config.yaml
num_hidden_layers: 18
hidden_size: 512
num_attention_heads: 8
num_key_value_heads: 8
head_dim: 64
intermediate_size: 1344
vocab_size: 20680
hidden_act: "swiglu"
norm: "rmsnorm"
norm_place: "peri"
norm_eps: 1e-06
positions: "rope"
rope_theta: 297000.0
rope_fraction: 1.0
qk_norm: false
attn_scale: 0.0875
bias: "all"
tie_word_embeddings: false
parallel_block: false
extras: ["some layers without attention", "local attention windows", "capped logits"]
init: "normal"
init_std_qkv: 0.0158
init_std_o: 0.00263
init_std_up: 0.0158
init_std_down: 0.00163
init_out_by_depth: true
optimizer: "muon_variant"
learning_rate: 0.00186
lr_mult_down: 2.0
beta1: 0.93
lr_head: 0.00494
max_grad_norm: 2.0
warmup_steps: 200
schedule: "wsd"
decay_fraction: 0.312
decay_shape: "linear"
final_lr_fraction: 0.05
batch_tokens: 131072
max_seq_len: 2048
doc_mask: true
train_tokens: 1600000000
max_steps: 12208
dataset: "wikipedia_en"
Each number is 50 + 10 x the weight over its row's rms, rounded and kept within 0 to 99. Layers, rows and columns count from 0. The size before them is the row's rms in percent of the matrix's.

# k: layer 10 attention key, 512x512, rms 0.0947, rows 163-176, columns 256-511
# q: layer 10 attention query, 512x512, rms 0.0939, rows 164-176, columns 256-511
k163 087:49 48 52 52 52 31 54 55 75 51 50 56 39 62 35 51 39 49 51 37 40 59 36 46 45 33 64 50 54 64 48 56 57 57 62 54 38 61 54 49 55 52 53 57 65 57 52 44 72 59 46 61 36 51 55 50 48 55 36 46 43 52 53 57 53 64 57 57 38 37 46 35 49 38 67 59 52 42 54 55 28 55 45 36 42 54 42 43 34 37 70 53 46 37 50 41 48 67 33 68 59 35 52 49 63 53 40 39 41 61 37 43 49 48 45 34 52 30 37 59 48 54 32 40 63 52 34 60 46 47 63 47 50 70 52 65 50 22 47 59 44 59 59 37 58 60 48 65 43 41 44 48 55 50 38 46 59 32 42 48 50 70 57 59 63 45 26 39 41 57 30 35 68 58 62 46 47 49 59 48 50 63 46 73 54 49 35 49 54 56 56 48 49 73 53 31 59 24 38 49 28 34 50 48 36 59 65 48 53 64 59 36 63 45 36 66 48 53 64 49 39 50 55 43 48 65 44 35 50 47 29 36 67 41 57 47 63 34 52 46 58 29 52 62 43 56 48 46 39 36 42 46 46 41 64 23
q164 090:57 44 59 60 47 33 60 56 46 69 59 56 32 57 33 49 59 26 56 52 56 41 38 64 58 38 40 49 38 52 46 57 51 58 44 42 54 41 54 49 55 61 49 61 40 64 57 56 61 49 61 36 37 58 56 40 62 46 39 57 56 47 34 56 51 53 53 59 47 39 55 33 46 43 43 43 52 50 60 48 57 41 64 29 41 54 32 51 39 38 46 66 53 39 60 40 44 41 61 51 60 36 51 50 69 51 53 50 56 34 42 63 43 44 50 50 41 45 41 44 48 40 43 42 49 41 46 49 54 56 31 52 53 45 42 40 43 50 32 54 77 63 59 44 53 45 76 58 48 54 49 59 45 65 30 47 35 56 48 37 45 66 62 51 45 56 49 55 66 49 55 46 44 64 53 66 51 44 35 54 52 48 29 43 58 45 57 51 69 48 61 62 62 55 34 50 60 55 59 51 60 43 68 55 42 71 72 30 59 46 47 39 47 64 63 74 57 49 52 60 73 53 55 52 45 30 56 48 47 52 75 54 48 42 39 50 60 58 48 51 28 49 83 43 48 49 43 72 37 40 56 60 57 49 66 45
k164 095:60 41 66 43 54 47 46 45 57 42 35 38 55 54 43 61 51 41 48 52 47 66 43 56 57 73 42 43 54 60 37 62 50 41 47 39 46 45 60 63 52 47 40 54 42 50 66 55 38 66 39 44 60 46 56 68 66 48 38 66 41 54 62 54 61 65 52 43 23 47 47 51 42 49 51 58 58 53 50 63 54 55 49 53 67 48 47 48 41 42 42 57 34 48 42 55 44 53 52 60 62 63 61 54 49 42 38 38 37 49 42 51 48 32 42 57 44 31 47 41 59 26 68 55 61 31 37 49 61 45 43 55 58 56 47 73 67 44 43 59 59 37 46 37 33 59 42 51 73 33 47 29 61 33 47 61 50 52 36 50 61 60 52 30 24 34 49 46 56 37 51 56 53 56 41 37 57 64 52 47 43 58 61 65 51 52 50 40 29 62 50 37 63 47 57 49 36 45 57 67 43 46 45 46 48 47 55 67 35 50 53 57 37 28 37 50 43 48 61 59 38 57 29 45 51 59 66 48 53 45 28 49 65 62 63 62 51 49 46 49 65 56 46 43 38 45 63 50 52 39 37 58 40 50 64 74
q165 088:69 47 62 44 54 64 36 45 51 41 61 57 47 45 47 54 56 58 34 47 50 41 44 58 46 45 47 57 50 68 60 49 40 57 40 65 56 71 42 49 63 44 34 68 51 36 46 22 56 63 46 52 53 56 61 55 47 53 72 40 46 32 49 41 54 72 40 54 55 54 62 54 47 47 72 64 53 50 57 59 44 45 70 44 48 44 43 51 40 39 44 55 70 60 68 50 49 31 39 54 48 31 55 71 37 35 64 53 37 38 25 35 55 39 43 54 51 53 57 65 59 48 39 45 57 49 47 55 64 50 76 53 58 50 42 48 43 30 56 46 49 48 53 51 46 60 66 52 72 37 37 46 43 41 46 35 49 57 47 31 47 44 47 58 53 61 46 49 45 56 56 22 55 35 41 55 49 53 47 48 44 70 53 51 44 52 50 29 59 37 48 51 37 40 50 53 52 37 45 48 47 31 50 56 51 59 38 62 54 44 46 44 53 48 39 55 56 50 39 49 53 58 59 59 61 41 44 41 42 33 49 62 49 32 61 46 48 57 42 62 61 58 47 35 43 42 49 66 42 47 53 67 40 62 41 44
k165 096:54 41 34 51 55 42 61 53 52 38 54 48 59 66 57 48 56 52 51 55 47 62 63 64 59 55 35 58 53 51 54 49 51 47 41 63 48 46 71 40 46 46 69 53 36 38 66 50 63 48 57 76 46 43 48 37 63 41 41 40 58 53 64 46 55 39 48 59 39 40 47 37 39 45 45 38 67 50 54 66 50 36 56 38 38 53 30 74 61 41 50 58 69 58 56 38 47 60 39 65 48 41 50 45 44 57 55 29 48 40 36 48 51 51 39 45 63 60 48 57 44 51 49 32 66 54 47 60 61 39 46 43 44 48 51 53 54 50 44 36 57 40 36 58 45 51 59 56 48 52 42 46 68 54 35 61 48 35 42 48 48 51 52 29 45 42 58 57 67 43 42 61 53 37 52 67 59 52 54 52 67 25 45 49 55 46 38 79 48 50 43 37 42 31 58 63 47 48 51 52 51 43 67 42 56 50 49 49 52 53 62 30 29 23 41 55 52 48 41 51 50 39 48 52 52 37 41 48 40 51 32 54 55 48 70 62 67 21 51 48 50 70 35 48 70 31 52 32 61 39 44 41 60 59 55 62
q166 091:35 36 47 60 67 53 61 32 51 41 64 35 48 52 43 34 51 33 33 51 47 24 61 39 60 43 57 55 47 43 56 43 39 48 50 61 39 61 36 56 39 51 44 45 46 65 57 54 55 32 46 56 48 66 33 27 60 48 52 47 64 39 59 46 37 52 57 39 43 60 50 59 45 49 43 62 46 54 33 36 48 52 56 32 47 60 34 58 51 53 46 44 40 59 44 45 46 33 34 43 31 41 49 47 50 53 52 46 51 40 59 51 49 57 66 50 44 62 48 49 60 38 41 66 39 55 60 53 54 61 42 47 53 46 37 57 51 32 43 64 42 51 59 47 57 48 38 47 44 57 32 60 55 57 37 36 56 46 58 51 32 24 50 55 40 46 61 56 49 34 44 51 56 44 56 62 59 57 44 52 46 57 45 54 52 53 33 70 53 50 45 54 59 62 42 60 48 75 43 40 58 51 59 59 41 71 37 48 59 53 67 37 58 44 56 49 39 42 37 39 61 68 49 61 55 49 54 59 49 70 48 60 33 36 52 48 47 59 37 48 45 45 67 56 52 36 43 40 54 41 50 60 46 54 61 46
k166 095:64 46 61 50 61 28 49 53 46 59 42 52 46 52 49 45 58 44 40 69 40 32 69 42 45 53 36 42 47 54 49 43 58 67 55 49 55 46 45 52 57 53 29 57 69 52 45 62 58 62 53 40 45 40 51 63 36 48 38 48 55 53 51 47 57 46 49 54 58 43 37 37 47 30 52 55 55 66 35 43 39 53 53 38 39 34 36 64 48 56 41 59 57 40 48 35 51 51 66 33 37 33 65 49 60 44 41 42 61 61 59 21 51 54 49 63 37 47 47 49 61 57 37 53 67 36 62 48 54 57 61 42 51 38 63 58 53 61 47 61 58 44 38 32 53 45 50 30 38 30 57 67 54 61 46 44 50 69 40 46 34 50 54 63 54 72 44 51 45 51 48 58 54 44 48 52 47 52 48 63 47 54 60 53 54 46 59 45 52 50 33 44 52 76 58 54 41 45 52 49 58 31 52 52 49 57 42 65 65 55 45 47 42 46 50 71 42 53 46 44 55 78 57 75 33 46 81 55 45 55 43 52 20 46 51 39 53 51 38 44 46 31 46 47 63 58 57 42 59 48 55 50 37 59 61 50
q167 089:41 45 56 46 61 41 52 52 47 34 54 58 31 59 42 52 59 46 48 43 66 45 47 41 58 56 33 52 44 55 53 56 47 43 46 42 35 41 45 55 48 62 48 54 37 45 65 53 66 45 56 52 40 67 67 30 51 54 53 52 57 56 71 66 44 45 68 48 47 64 46 49 39 47 52 44 58 54 43 58 53 51 52 55 61 53 43 54 39 57 59 35 41 42 37 47 37 43 43 59 62 62 48 52 44 54 57 50 25 54 53 52 66 51 59 58 50 53 66 52 57 47 46 41 65 44 56 51 52 47 62 55 53 48 53 53 34 57 60 43 41 65 45 41 34 36 53 63 43 62 44 38 45 28 60 57 65 58 49 30 45 45 58 41 46 42 26 46 58 44 58 36 35 62 22 63 54 43 37 50 54 49 47 75 54 60 48 61 31 70 52 32 43 39 50 51 38 47 54 51 69 28 57 38 42 65 66 68 55 41 60 32 46 47 38 53 51 40 68 40 57 53 47 51 40 50 52 50 42 38 47 46 45 43 58 43 46 52 56 37 34 63 60 45 40 45 60 46 49 51 38 64 61 56 40 48
k167 095:52 39 48 75 63 24 53 67 47 54 35 44 68 62 46 59 52 33 54 73 29 46 60 67 56 54 66 35 46 43 63 44 35 46 53 38 43 40 51 55 53 53 46 48 44 54 51 64 41 65 53 55 51 53 51 54 55 42 44 46 48 58 55 56 58 45 58 63 52 57 43 46 53 50 58 48 53 63 39 56 57 32 41 66 57 55 41 71 44 48 58 33 52 53 63 56 45 44 47 56 52 37 36 45 42 39 38 56 41 62 46 60 57 35 37 54 38 54 58 44 58 51 54 47 42 74 46 69 25 55 45 63 39 55 59 52 50 38 39 52 49 50 59 67 42 55 63 60 33 45 42 53 65 57 39 44 70 57 59 35 46 38 50 33 32 57 54 45 49 58 54 56 65 31 58 41 53 76 41 32 60 63 65 46 48 44 44 49 77 46 55 53 32 47 46 29 32 37 53 47 62 48 51 42 36 46 41 42 59 49 54 49 55 61 51 47 42 65 69 49 40 43 49 39 55 48 57 52 49 38 44 39 42 53 28 45 50 43 59 51 71 53 56 56 39 45 35 56 49 24 57 46 60 55 51 49
q168 095:71 32 52 40 57 39 59 62 51 45 54 64 46 54 55 60 40 61 36 58 48 57 56 65 35 70 32 43 38 69 43 61 70 43 38 56 53 56 55 71 56 37 39 54 50 60 43 54 52 64 47 55 55 70 41 48 63 61 47 63 38 58 46 62 40 53 34 66 25 44 67 43 57 62 39 36 46 58 34 48 43 52 66 47 29 42 61 46 61 52 33 49 42 34 49 46 38 47 56 46 43 55 51 64 35 66 43 70 42 47 49 51 37 36 42 50 37 46 42 60 68 50 50 75 61 26 59 58 67 49 63 50 34 45 38 50 48 56 52 40 54 70 53 49 58 41 67 43 38 54 57 50 40 50 38 63 41 39 50 58 64 34 63 57 29 37 52 40 38 58 62 49 51 51 54 55 54 47 56 45 40 61 45 58 46 51 55 54 43 63 56 59 52 58 56 74 58 44 51 64 43 53 38 49 48 67 55 48 50 43 58 44 42 39 52 48 57 66 55 58 46 44 62 54 45 62 40 48 38 57 42 54 54 66 64 47 58 53 55 57 41 52 56 46 44 47 45 40 70 64 43 65 37 79 71 62
k168 099:35 65 42 49 71 79 54 54 65 56 37 55 46 50 63 65 50 50 37 42 39 49 51 49 60 62 50 63 58 46 61 52 42 48 41 51 70 61 48 51 40 43 39 55 46 56 41 61 53 52 46 61 61 53 40 59 41 53 44 51 40 37 54 43 54 45 35 32 53 44 42 68 46 50 49 37 57 52 48 45 64 48 58 65 50 47 65 04 55 43 56 59 33 57 63 46 52 39 52 46 35 43 44 52 55 52 66 42 43 66 56 55 35 44 41 41 55 53 48 70 60 46 51 48 41 53 42 53 46 37 53 52 60 43 61 50 54 56 46 52 71 52 47 38 53 65 23 47 40 41 53 49 58 68 52 56 53 31 66 47 52 40 48 36 65 58 38 69 57 45 51 67 36 64 53 44 60 35 56 61 44 59 51 45 48 58 27 45 28 36 70 58 44 48 38 51 44 41 55 35 47 63 52 42 46 52 73 48 47 57 42 43 63 53 52 60 47 48 49 58 43 44 43 47 44 51 52 63 58 62 44 40 40 66 62 65 29 54 40 38 50 52 45 60 54 55 58 53 48 57 46 50 53 47 67 66
q169 098:54 50 47 37 31 57 51 33 70 62 49 67 62 57 41 66 57 56 48 56 49 60 70 67 35 39 34 49 40 46 45 52 48 56 80 47 47 49 41 33 65 47 41 51 59 61 45 49 56 50 46 62 55 40 56 54 51 58 42 48 41 57 44 59 60 47 57 56 49 54 52 57 44 39 67 42 31 55 56 55 37 36 42 49 58 36 31 34 49 45 40 53 49 54 70 54 42 46 41 66 62 51 57 48 43 45 45 32 48 76 60 33 38 57 63 48 56 52 60 45 44 33 38 47 63 43 45 35 56 53 58 50 57 42 61 55 41 59 34 53 44 36 62 45 63 44 44 65 48 43 51 54 67 51 54 54 61 58 58 49 52 44 47 36 54 58 66 53 67 66 40 54 58 62 59 58 39 41 41 44 56 40 54 53 41 56 37 61 48 57 50 69 44 56 51 61 74 65 53 42 44 34 51 41 43 47 42 46 60 39 46 45 36 52 32 56 61 36 47 56 54 51 47 60 41 57 54 41 68 42 46 49 61 57 43 60 55 58 33 39 57 65 40 51 35 49 67 60 49 40 60 51 38 66 29 35
k169 098:58 59 44 43 42 48 47 51 51 51 46 44 64 57 64 44 41 46 52 66 42 43 47 72 54 50 52 52 37 41 63 48 45 47 51 44 59 46 42 48 55 59 62 52 52 52 55 49 42 50 59 51 43 69 54 68 58 58 39 58 56 48 64 53 55 29 59 56 44 52 60 56 50 65 51 52 53 54 54 71 52 39 51 47 50 68 47 51 42 57 48 46 41 71 60 68 61 51 42 48 36 57 57 35 42 40 68 36 61 61 53 64 35 49 54 50 49 36 46 50 72 53 46 46 49 59 52 59 50 57 38 39 38 51 36 38 47 50 71 43 46 37 60 52 50 55 51 58 58 44 41 58 33 58 59 60 36 28 59 41 69 55 45 55 35 59 56 33 52 50 57 66 62 29 58 61 43 52 38 59 52 41 43 57 29 75 69 49 42 39 57 44 46 52 40 60 53 28 51 55 33 42 50 30 59 53 49 48 69 63 54 66 65 52 66 47 42 61 52 50 62 48 46 28 44 44 40 39 51 49 57 57 52 50 62 46 45 55 44 43 47 58 40 41 54 45 35 43 52 55 39 63 66 22 48 61
q170 092:50 62 68 66 66 61 45 46 49 59 37 43 43 56 64 37 60 58 44 54 45 42 55 58 56 49 48 51 66 50 57 40 46 58 44 40 58 38 49 42 63 44 59 29 65 45 41 32 51 25 55 41 40 39 57 62 27 35 73 56 50 36 39 43 59 69 42 50 40 42 53 37 55 41 47 50 54 54 53 39 51 41 37 42 46 64 55 60 49 63 52 40 49 54 40 74 56 61 51 65 48 52 41 69 53 52 64 52 58 44 53 51 35 61 78 65 47 48 37 43 47 32 57 44 26 55 57 48 27 50 41 53 46 58 58 46 61 69 44 36 65 43 45 66 52 54 57 48 44 48 33 53 49 62 60 51 53 45 56 76 37 45 48 55 59 54 46 49 61 40 50 46 40 43 31 58 29 60 54 53 47 31 60 60 57 61 56 39 59 48 67 47 67 48 46 41 56 39 44 62 49 55 36 45 42 49 61 44 53 61 60 51 48 36 39 45 39 59 41 35 55 47 38 26 59 44 57 62 58 72 65 30 58 46 47 59 54 40 63 53 46 45 51 57 47 71 48 28 31 57 26 49 53 56 49 39
k170 097:59 39 50 64 49 71 44 54 51 44 61 46 38 63 71 68 62 49 38 56 36 60 42 49 68 52 29 66 62 55 48 40 57 51 72 47 53 46 52 44 54 51 47 49 42 57 45 51 48 58 61 35 40 55 42 50 76 27 53 52 47 48 63 42 44 60 48 69 53 35 51 32 45 49 36 47 53 58 41 60 42 57 66 51 39 58 44 53 72 64 59 30 47 52 29 67 68 52 42 50 53 60 43 34 45 51 34 37 41 52 38 35 35 58 61 46 52 35 38 32 44 45 62 47 71 50 38 50 50 68 34 43 63 39 52 55 31 47 34 42 43 42 64 44 55 62 50 39 41 43 45 56 56 38 42 43 41 46 48 63 40 46 33 29 43 53 43 48 41 48 50 58 50 52 37 53 61 42 47 43 50 44 48 56 33 45 48 59 44 43 55 44 65 55 36 58 49 69 34 68 36 33 54 47 51 68 54 67 61 62 51 57 40 59 60 67 50 41 48 36 50 46 55 56 68 54 55 57 52 37 30 55 61 42 60 72 46 29 54 45 52 47 51 74 46 43 51 45 43 53 48 52 37 68 58 54
q171 098:51 70 61 41 55 73 40 35 36 47 45 62 51 43 63 32 69 46 55 75 55 50 44 49 57 51 43 42 42 53 47 51 38 49 49 57 63 59 57 32 55 55 41 43 64 53 67 62 43 50 44 44 56 46 57 62 53 51 34 46 53 42 44 42 48 52 48 70 46 66 48 62 41 54 56 44 57 45 32 46 61 51 57 56 59 57 66 53 56 40 45 52 38 44 59 44 52 38 42 38 44 40 58 46 54 45 34 43 58 46 64 38 48 71 57 43 61 43 38 37 52 66 45 64 42 46 55 51 48 56 43 33 53 34 55 30 44 38 49 71 56 66 55 43 51 60 33 53 57 52 62 41 57 56 52 29 47 55 64 52 61 38 56 36 40 37 57 60 38 45 45 59 59 42 63 44 41 45 57 33 62 58 68 48 50 32 46 49 48 40 47 49 42 42 47 72 51 55 24 57 38 42 64 60 60 49 60 38 39 56 52 63 41 55 62 65 45 58 51 48 58 44 62 55 62 46 48 52 51 53 49 62 40 44 46 35 51 67 25 52 59 48 41 42 61 44 75 62 46 60 55 34 35 54 62 54
k171 098:68 49 50 54 45 41 48 46 48 54 53 38 47 53 49 40 44 53 61 44 51 49 49 55 56 51 58 33 49 65 51 56 28 42 49 54 50 59 66 61 58 44 54 75 43 39 44 48 44 22 44 61 45 46 51 31 28 41 43 44 48 52 50 45 58 39 49 49 50 43 41 60 54 52 61 50 41 59 47 62 56 54 54 34 60 30 53 37 54 66 44 71 43 55 40 51 70 71 51 53 43 52 55 37 56 46 36 65 40 43 56 43 45 37 59 40 51 46 41 33 62 33 42 36 37 69 52 56 50 30 41 36 52 50 50 54 57 55 51 52 60 58 32 30 43 44 48 58 46 53 61 56 63 53 53 49 40 61 32 49 36 52 36 50 56 66 45 46 47 65 46 42 57 62 45 55 52 52 54 51 65 43 69 41 39 39 61 27 53 58 53 61 37 36 63 53 46 57 56 58 59 49 59 54 70 42 46 41 45 46 43 56 58 26 43 44 40 48 43 23 46 53 39 50 49 30 60 57 62 58 42 45 54 44 54 43 56 65 39 69 63 67 60 34 73 59 61 49 47 43 44 57 44 55 49 62
q172 087:56 65 66 47 51 59 34 33 57 56 39 48 38 60 66 54 59 46 47 50 59 43 58 58 52 54 38 55 55 40 54 54 54 53 53 53 33 52 60 44 54 43 49 47 62 68 42 51 49 41 59 57 62 37 57 44 49 52 59 44 41 52 35 52 60 77 39 45 42 39 66 52 51 55 43 51 69 61 36 40 64 55 59 53 59 64 42 46 51 47 37 52 32 57 56 63 51 49 19 71 46 48 46 68 41 60 24 41 51 40 46 62 44 56 57 40 53 61 31 48 55 54 57 45 44 40 40 46 38 45 32 42 47 44 45 68 58 54 59 50 54 44 34 65 46 46 33 45 51 54 52 45 53 48 55 48 59 37 52 80 48 50 30 62 42 35 60 48 57 27 42 46 60 39 55 63 43 49 50 46 52 37 53 49 49 38 51 35 58 45 35 43 54 45 65 44 55 54 38 38 63 46 60 53 61 56 54 48 52 58 45 41 57 28 52 69 38 37 70 53 49 31 57 35 53 36 46 30 50 50 52 41 59 48 45 57 40 61 50 38 69 59 58 60 37 47 49 46 47 71 42 27 59 54 47 58
k172 088:46 74 59 47 31 53 43 62 57 54 45 74 67 47 46 52 45 54 54 59 60 72 52 49 34 51 45 48 49 32 49 43 62 63 54 61 41 36 42 55 63 64 55 38 71 56 40 38 56 57 66 48 45 53 55 61 57 57 55 46 59 50 62 55 36 40 45 50 59 46 40 48 55 51 52 42 47 50 41 50 49 53 63 71 53 61 72 53 44 48 49 54 56 49 64 48 70 48 67 58 60 54 65 40 29 56 36 62 49 57 45 71 67 49 33 67 27 57 58 44 48 49 46 53 34 48 47 56 48 51 58 47 56 40 44 43 44 55 44 40 47 32 63 58 47 42 50 58 61 49 66 52 50 60 47 49 44 49 61 46 60 44 60 63 60 31 58 54 54 49 46 56 46 47 57 60 31 64 48 46 46 40 60 48 40 61 40 49 46 33 45 49 49 48 52 30 47 46 45 44 57 60 59 51 44 51 46 39 40 35 54 39 48 50 81 32 43 45 47 45 41 68 36 44 57 51 55 47 45 58 66 58 45 68 60 56 55 47 53 56 43 55 45 28 41 59 42 52 52 50 60 58 44 58 51 54
q173 095:20 43 48 50 52 56 46 45 64 50 37 56 52 38 72 46 54 43 64 68 48 36 72 52 66 55 52 50 64 50 52 36 64 56 52 51 46 31 59 28 58 48 51 29 40 72 47 51 44 49 67 49 60 42 54 52 39 56 53 79 48 69 58 73 48 30 61 40 59 41 66 42 47 40 38 46 63 74 52 60 56 38 67 54 48 63 64 61 49 44 44 45 59 47 53 46 71 50 45 47 54 50 30 54 49 67 52 49 42 41 50 61 51 52 52 34 64 41 53 71 22 58 37 39 38 58 57 52 47 44 53 28 39 43 50 59 48 42 64 77 54 48 55 46 45 60 42 43 54 44 56 67 42 53 37 37 51 32 52 64 48 55 35 61 54 56 55 56 47 55 37 54 65 61 44 52 50 53 60 76 48 41 47 67 51 48 51 48 49 37 61 63 51 40 53 55 64 56 41 61 59 47 55 61 62 52 72 59 45 54 42 41 58 45 56 60 44 54 59 45 27 45 69 44 49 46 41 52 52 54 53 43 41 61 56 37 38 47 34 49 65 56 49 46 45 56 29 52 63 61 48 52 44 56 45 64
k173 106:55 56 52 66 55 32 62 60 42 48 54 46 47 56 49 59 50 51 54 49 43 49 60 40 58 57 56 52 40 57 70 43 37 57 55 56 51 41 32 43 31 49 40 68 53 56 36 58 52 50 35 50 31 61 56 61 43 60 61 52 54 52 51 61 34 49 53 26 55 49 60 72 52 37 51 57 53 46 45 34 39 48 61 49 56 60 55 43 60 66 58 51 53 64 64 50 40 51 48 58 51 47 39 40 43 47 59 57 51 38 61 50 45 36 52 25 55 56 59 53 54 69 52 54 63 57 53 38 41 52 72 45 43 41 45 28 46 46 42 35 51 44 56 62 74 49 49 51 36 43 49 78 45 62 37 40 61 47 62 57 51 58 54 50 54 40 73 72 36 46 44 49 34 57 66 52 47 36 53 42 52 65 38 50 54 74 58 60 46 57 44 38 54 47 53 47 42 41 46 52 67 49 52 53 62 61 50 67 25 33 65 53 47 44 50 48 62 54 23 40 50 58 35 48 40 75 42 40 45 47 54 41 54 49 43 40 63 57 43 59 36 41 71 34 55 48 57 54 41 41 48 60 72 52 47 42
q174 096:35 63 61 42 47 53 46 43 48 37 68 62 51 58 45 56 46 56 39 42 46 44 46 39 65 63 58 45 48 53 52 58 71 57 54 42 30 29 55 36 49 42 52 51 54 51 55 39 45 56 59 61 31 51 50 46 43 26 45 43 56 51 41 51 47 51 36 49 42 63 55 47 48 42 56 41 61 38 42 47 43 69 47 60 42 49 63 54 65 54 47 56 58 65 53 52 21 26 55 42 61 62 67 54 17 48 40 35 52 52 33 53 40 48 40 57 46 27 61 52 40 53 52 48 55 44 40 61 42 48 46 59 38 72 54 50 51 50 55 75 54 48 69 42 46 69 40 60 51 63 47 50 58 59 49 56 57 45 46 35 47 50 45 50 33 38 47 54 51 36 39 51 54 54 51 43 43 61 38 67 55 52 52 45 41 50 49 42 64 58 53 55 59 73 41 39 63 55 62 62 46 50 36 69 63 45 63 58 78 36 53 73 43 66 68 55 48 51 48 49 45 37 55 53 61 48 49 43 53 46 28 42 41 62 60 51 52 31 26 68 58 43 53 61 46 57 54 58 58 48 55 66 58 57 43 35
k174 105:40 59 76 34 47 33 34 55 64 52 61 48 45 58 58 52 56 56 32 41 50 56 42 36 44 25 54 47 58 46 42 75 57 26 74 61 58 40 60 43 51 40 60 42 57 59 74 54 52 35 41 45 42 35 45 60 47 37 41 49 61 41 55 42 48 47 41 47 42 47 52 67 42 48 48 54 47 57 55 29 49 54 65 67 58 39 50 43 55 58 53 56 50 51 36 57 37 58 39 47 44 43 56 62 33 43 49 48 36 58 29 70 42 48 43 55 53 44 64 49 48 44 63 35 47 59 40 49 68 61 56 60 51 57 47 30 66 55 56 51 63 46 46 61 43 48 47 50 59 39 44 48 47 45 48 52 48 46 65 41 59 53 44 53 62 61 54 58 42 48 53 42 43 36 46 44 64 51 64 51 44 51 54 75 41 47 50 44 46 65 48 37 51 47 41 41 58 62 53 35 63 54 63 55 50 50 52 64 55 43 41 42 48 46 51 61 56 35 43 61 55 32 52 53 54 61 44 44 32 58 52 65 35 69 33 38 41 58 75 57 56 73 44 69 32 49 56 56 46 64 43 45 36 53 62 43
q175 106:41 52 47 53 46 46 37 70 60 57 65 54 69 47 47 35 69 51 37 52 52 59 70 53 36 67 57 67 67 52 64 73 58 34 40 47 58 61 46 40 47 76 47 51 26 43 27 49 45 57 55 20 40 46 29 42 67 49 44 41 46 63 62 63 42 36 52 47 60 57 53 56 74 37 54 49 51 61 53 37 60 57 56 57 69 49 49 46 51 53 41 35 58 35 64 58 39 53 56 44 52 57 42 60 45 35 70 41 46 42 52 50 34 68 44 59 69 60 71 50 52 40 67 40 51 50 49 68 43 57 61 57 51 57 53 40 41 31 51 46 53 71 44 56 59 28 57 69 46 54 58 47 51 68 36 24 47 60 42 62 51 30 44 55 62 58 60 44 32 57 54 48 48 43 43 42 44 33 64 33 50 47 46 58 39 56 46 58 58 43 35 55 49 69 38 41 57 59 39 41 25 51 80 52 39 50 53 56 57 56 39 41 45 38 45 58 54 44 61 39 46 50 45 45 42 39 32 57 61 62 52 47 50 47 30 61 72 46 48 59 57 41 49 55 55 44 51 48 69 48 60 39 48 39 45 70
k175 107:51 41 44 52 53 35 28 41 60 35 46 47 30 55 71 49 42 71 66 50 62 78 42 52 46 45 65 60 41 65 41 39 37 45 42 70 48 65 47 50 49 35 45 55 38 54 66 64 62 47 34 42 56 52 47 52 53 62 53 54 67 40 38 36 51 44 55 53 47 62 58 69 34 39 44 44 54 52 59 45 54 56 58 36 62 52 51 52 47 48 47 47 62 41 59 49 64 53 47 51 42 53 43 58 54 52 42 52 53 47 51 46 55 47 44 46 58 51 59 52 28 60 52 43 49 53 55 46 58 64 55 41 60 54 54 52 67 52 42 37 39 61 34 44 29 54 40 54 41 21 53 59 36 42 33 54 39 50 49 66 50 49 53 68 40 53 39 51 62 58 48 56 40 43 57 53 45 50 64 43 51 52 61 70 60 45 45 56 56 51 46 38 40 55 27 50 76 45 59 43 54 46 58 43 57 52 58 54 56 57 42 33 29 50 56 43 50 47 54 44 55 61 57 51 51 64 46 44 57 66 38 38 46 51 31 46 40 41 51 51 54 27 45 67 55 61 21 41 43 35 57 53 60 35 57 46
q176 101:56 63 64 40 34 65 40 54 56 41 41 48 52 43 36 60 49 39 61 28 32 45 71 53 65 36 52 61 54 73 65 39 59 59 39 63 54 53 64 45 38 57 51 44 51 53 49 42 69 49 44 45 63 48 65 45 32 28 57 55 60 54 54 66 53 42 55 47 45 33 49 44 52 41 39 63 46 48 48 60 55 49 52 38 61 38 42 59 55 60 59 69 35 54 46 49 46 58 44 68 45 66 48 68 50 39 70 68 47 32 76 44 64 68 39 51 45 55 55 51 37 48 43 39 43 36 49 53 47 38 43 58 49 38 41 43 36 53 52 43 39 22 44 50 68 63 69 57 44 50 56 32 49 50 58 49 46 63 55 61 56 61 42 50 53 55 42 61 47 51 57 59 67 53 58 52 56 54 58 35 40 47 41 42 36 43 59 57 52 62 52 49 18 41 58 37 45 57 42 50 52 37 61 53 58 56 59 49 56 50 47 52 33 61 42 52 55 59 53 32 56 55 54 40 58 54 47 48 58 83 48 55 53 44 38 41 45 57 38 54 61 54 45 61 57 45 42 51 31 42 51 55 51 50 50 56
k176 104:40 62 40 34 35 53 49 59 52 51 49 43 55 60 45 48 67 47 43 58 40 54 45 55 69 55 38 43 67 50 55 65 35 44 36 47 59 45 43 52 43 36 41 49 38 57 36 52 40 44 43 59 48 50 31 33 84 60 57 73 45 45 58 41 42 64 65 61 39 41 63 59 26 59 37 55 52 32 60 47 28 42 50 47 66 54 42 62 43 46 69 40 46 63 59 34 72 45 40 52 54 45 59 44 54 43 55 38 35 56 52 57 34 50 75 62 44 47 58 58 39 60 35 26 47 38 47 35 34 48 50 48 55 41 29 36 54 46 56 36 55 56 58 37 50 51 57 42 37 51 57 39 56 47 56 48 49 46 53 56 61 41 56 57 37 54 45 46 50 58 40 49 41 52 34 51 35 48 60 39 53 40 47 45 47 52 56 46 50 51 54 40 45 44 40 43 40 54 72 52 48 52 63 63 52 60 44 41 39 38 61 53 62 64 58 63 63 51 43 45 57 48 46 49 73 31 57 54 53 71 57 41 59 37 66 45 37 38 59 53 59 47 37 65 52 41 32 54 45 53 46 37 51 57 49 55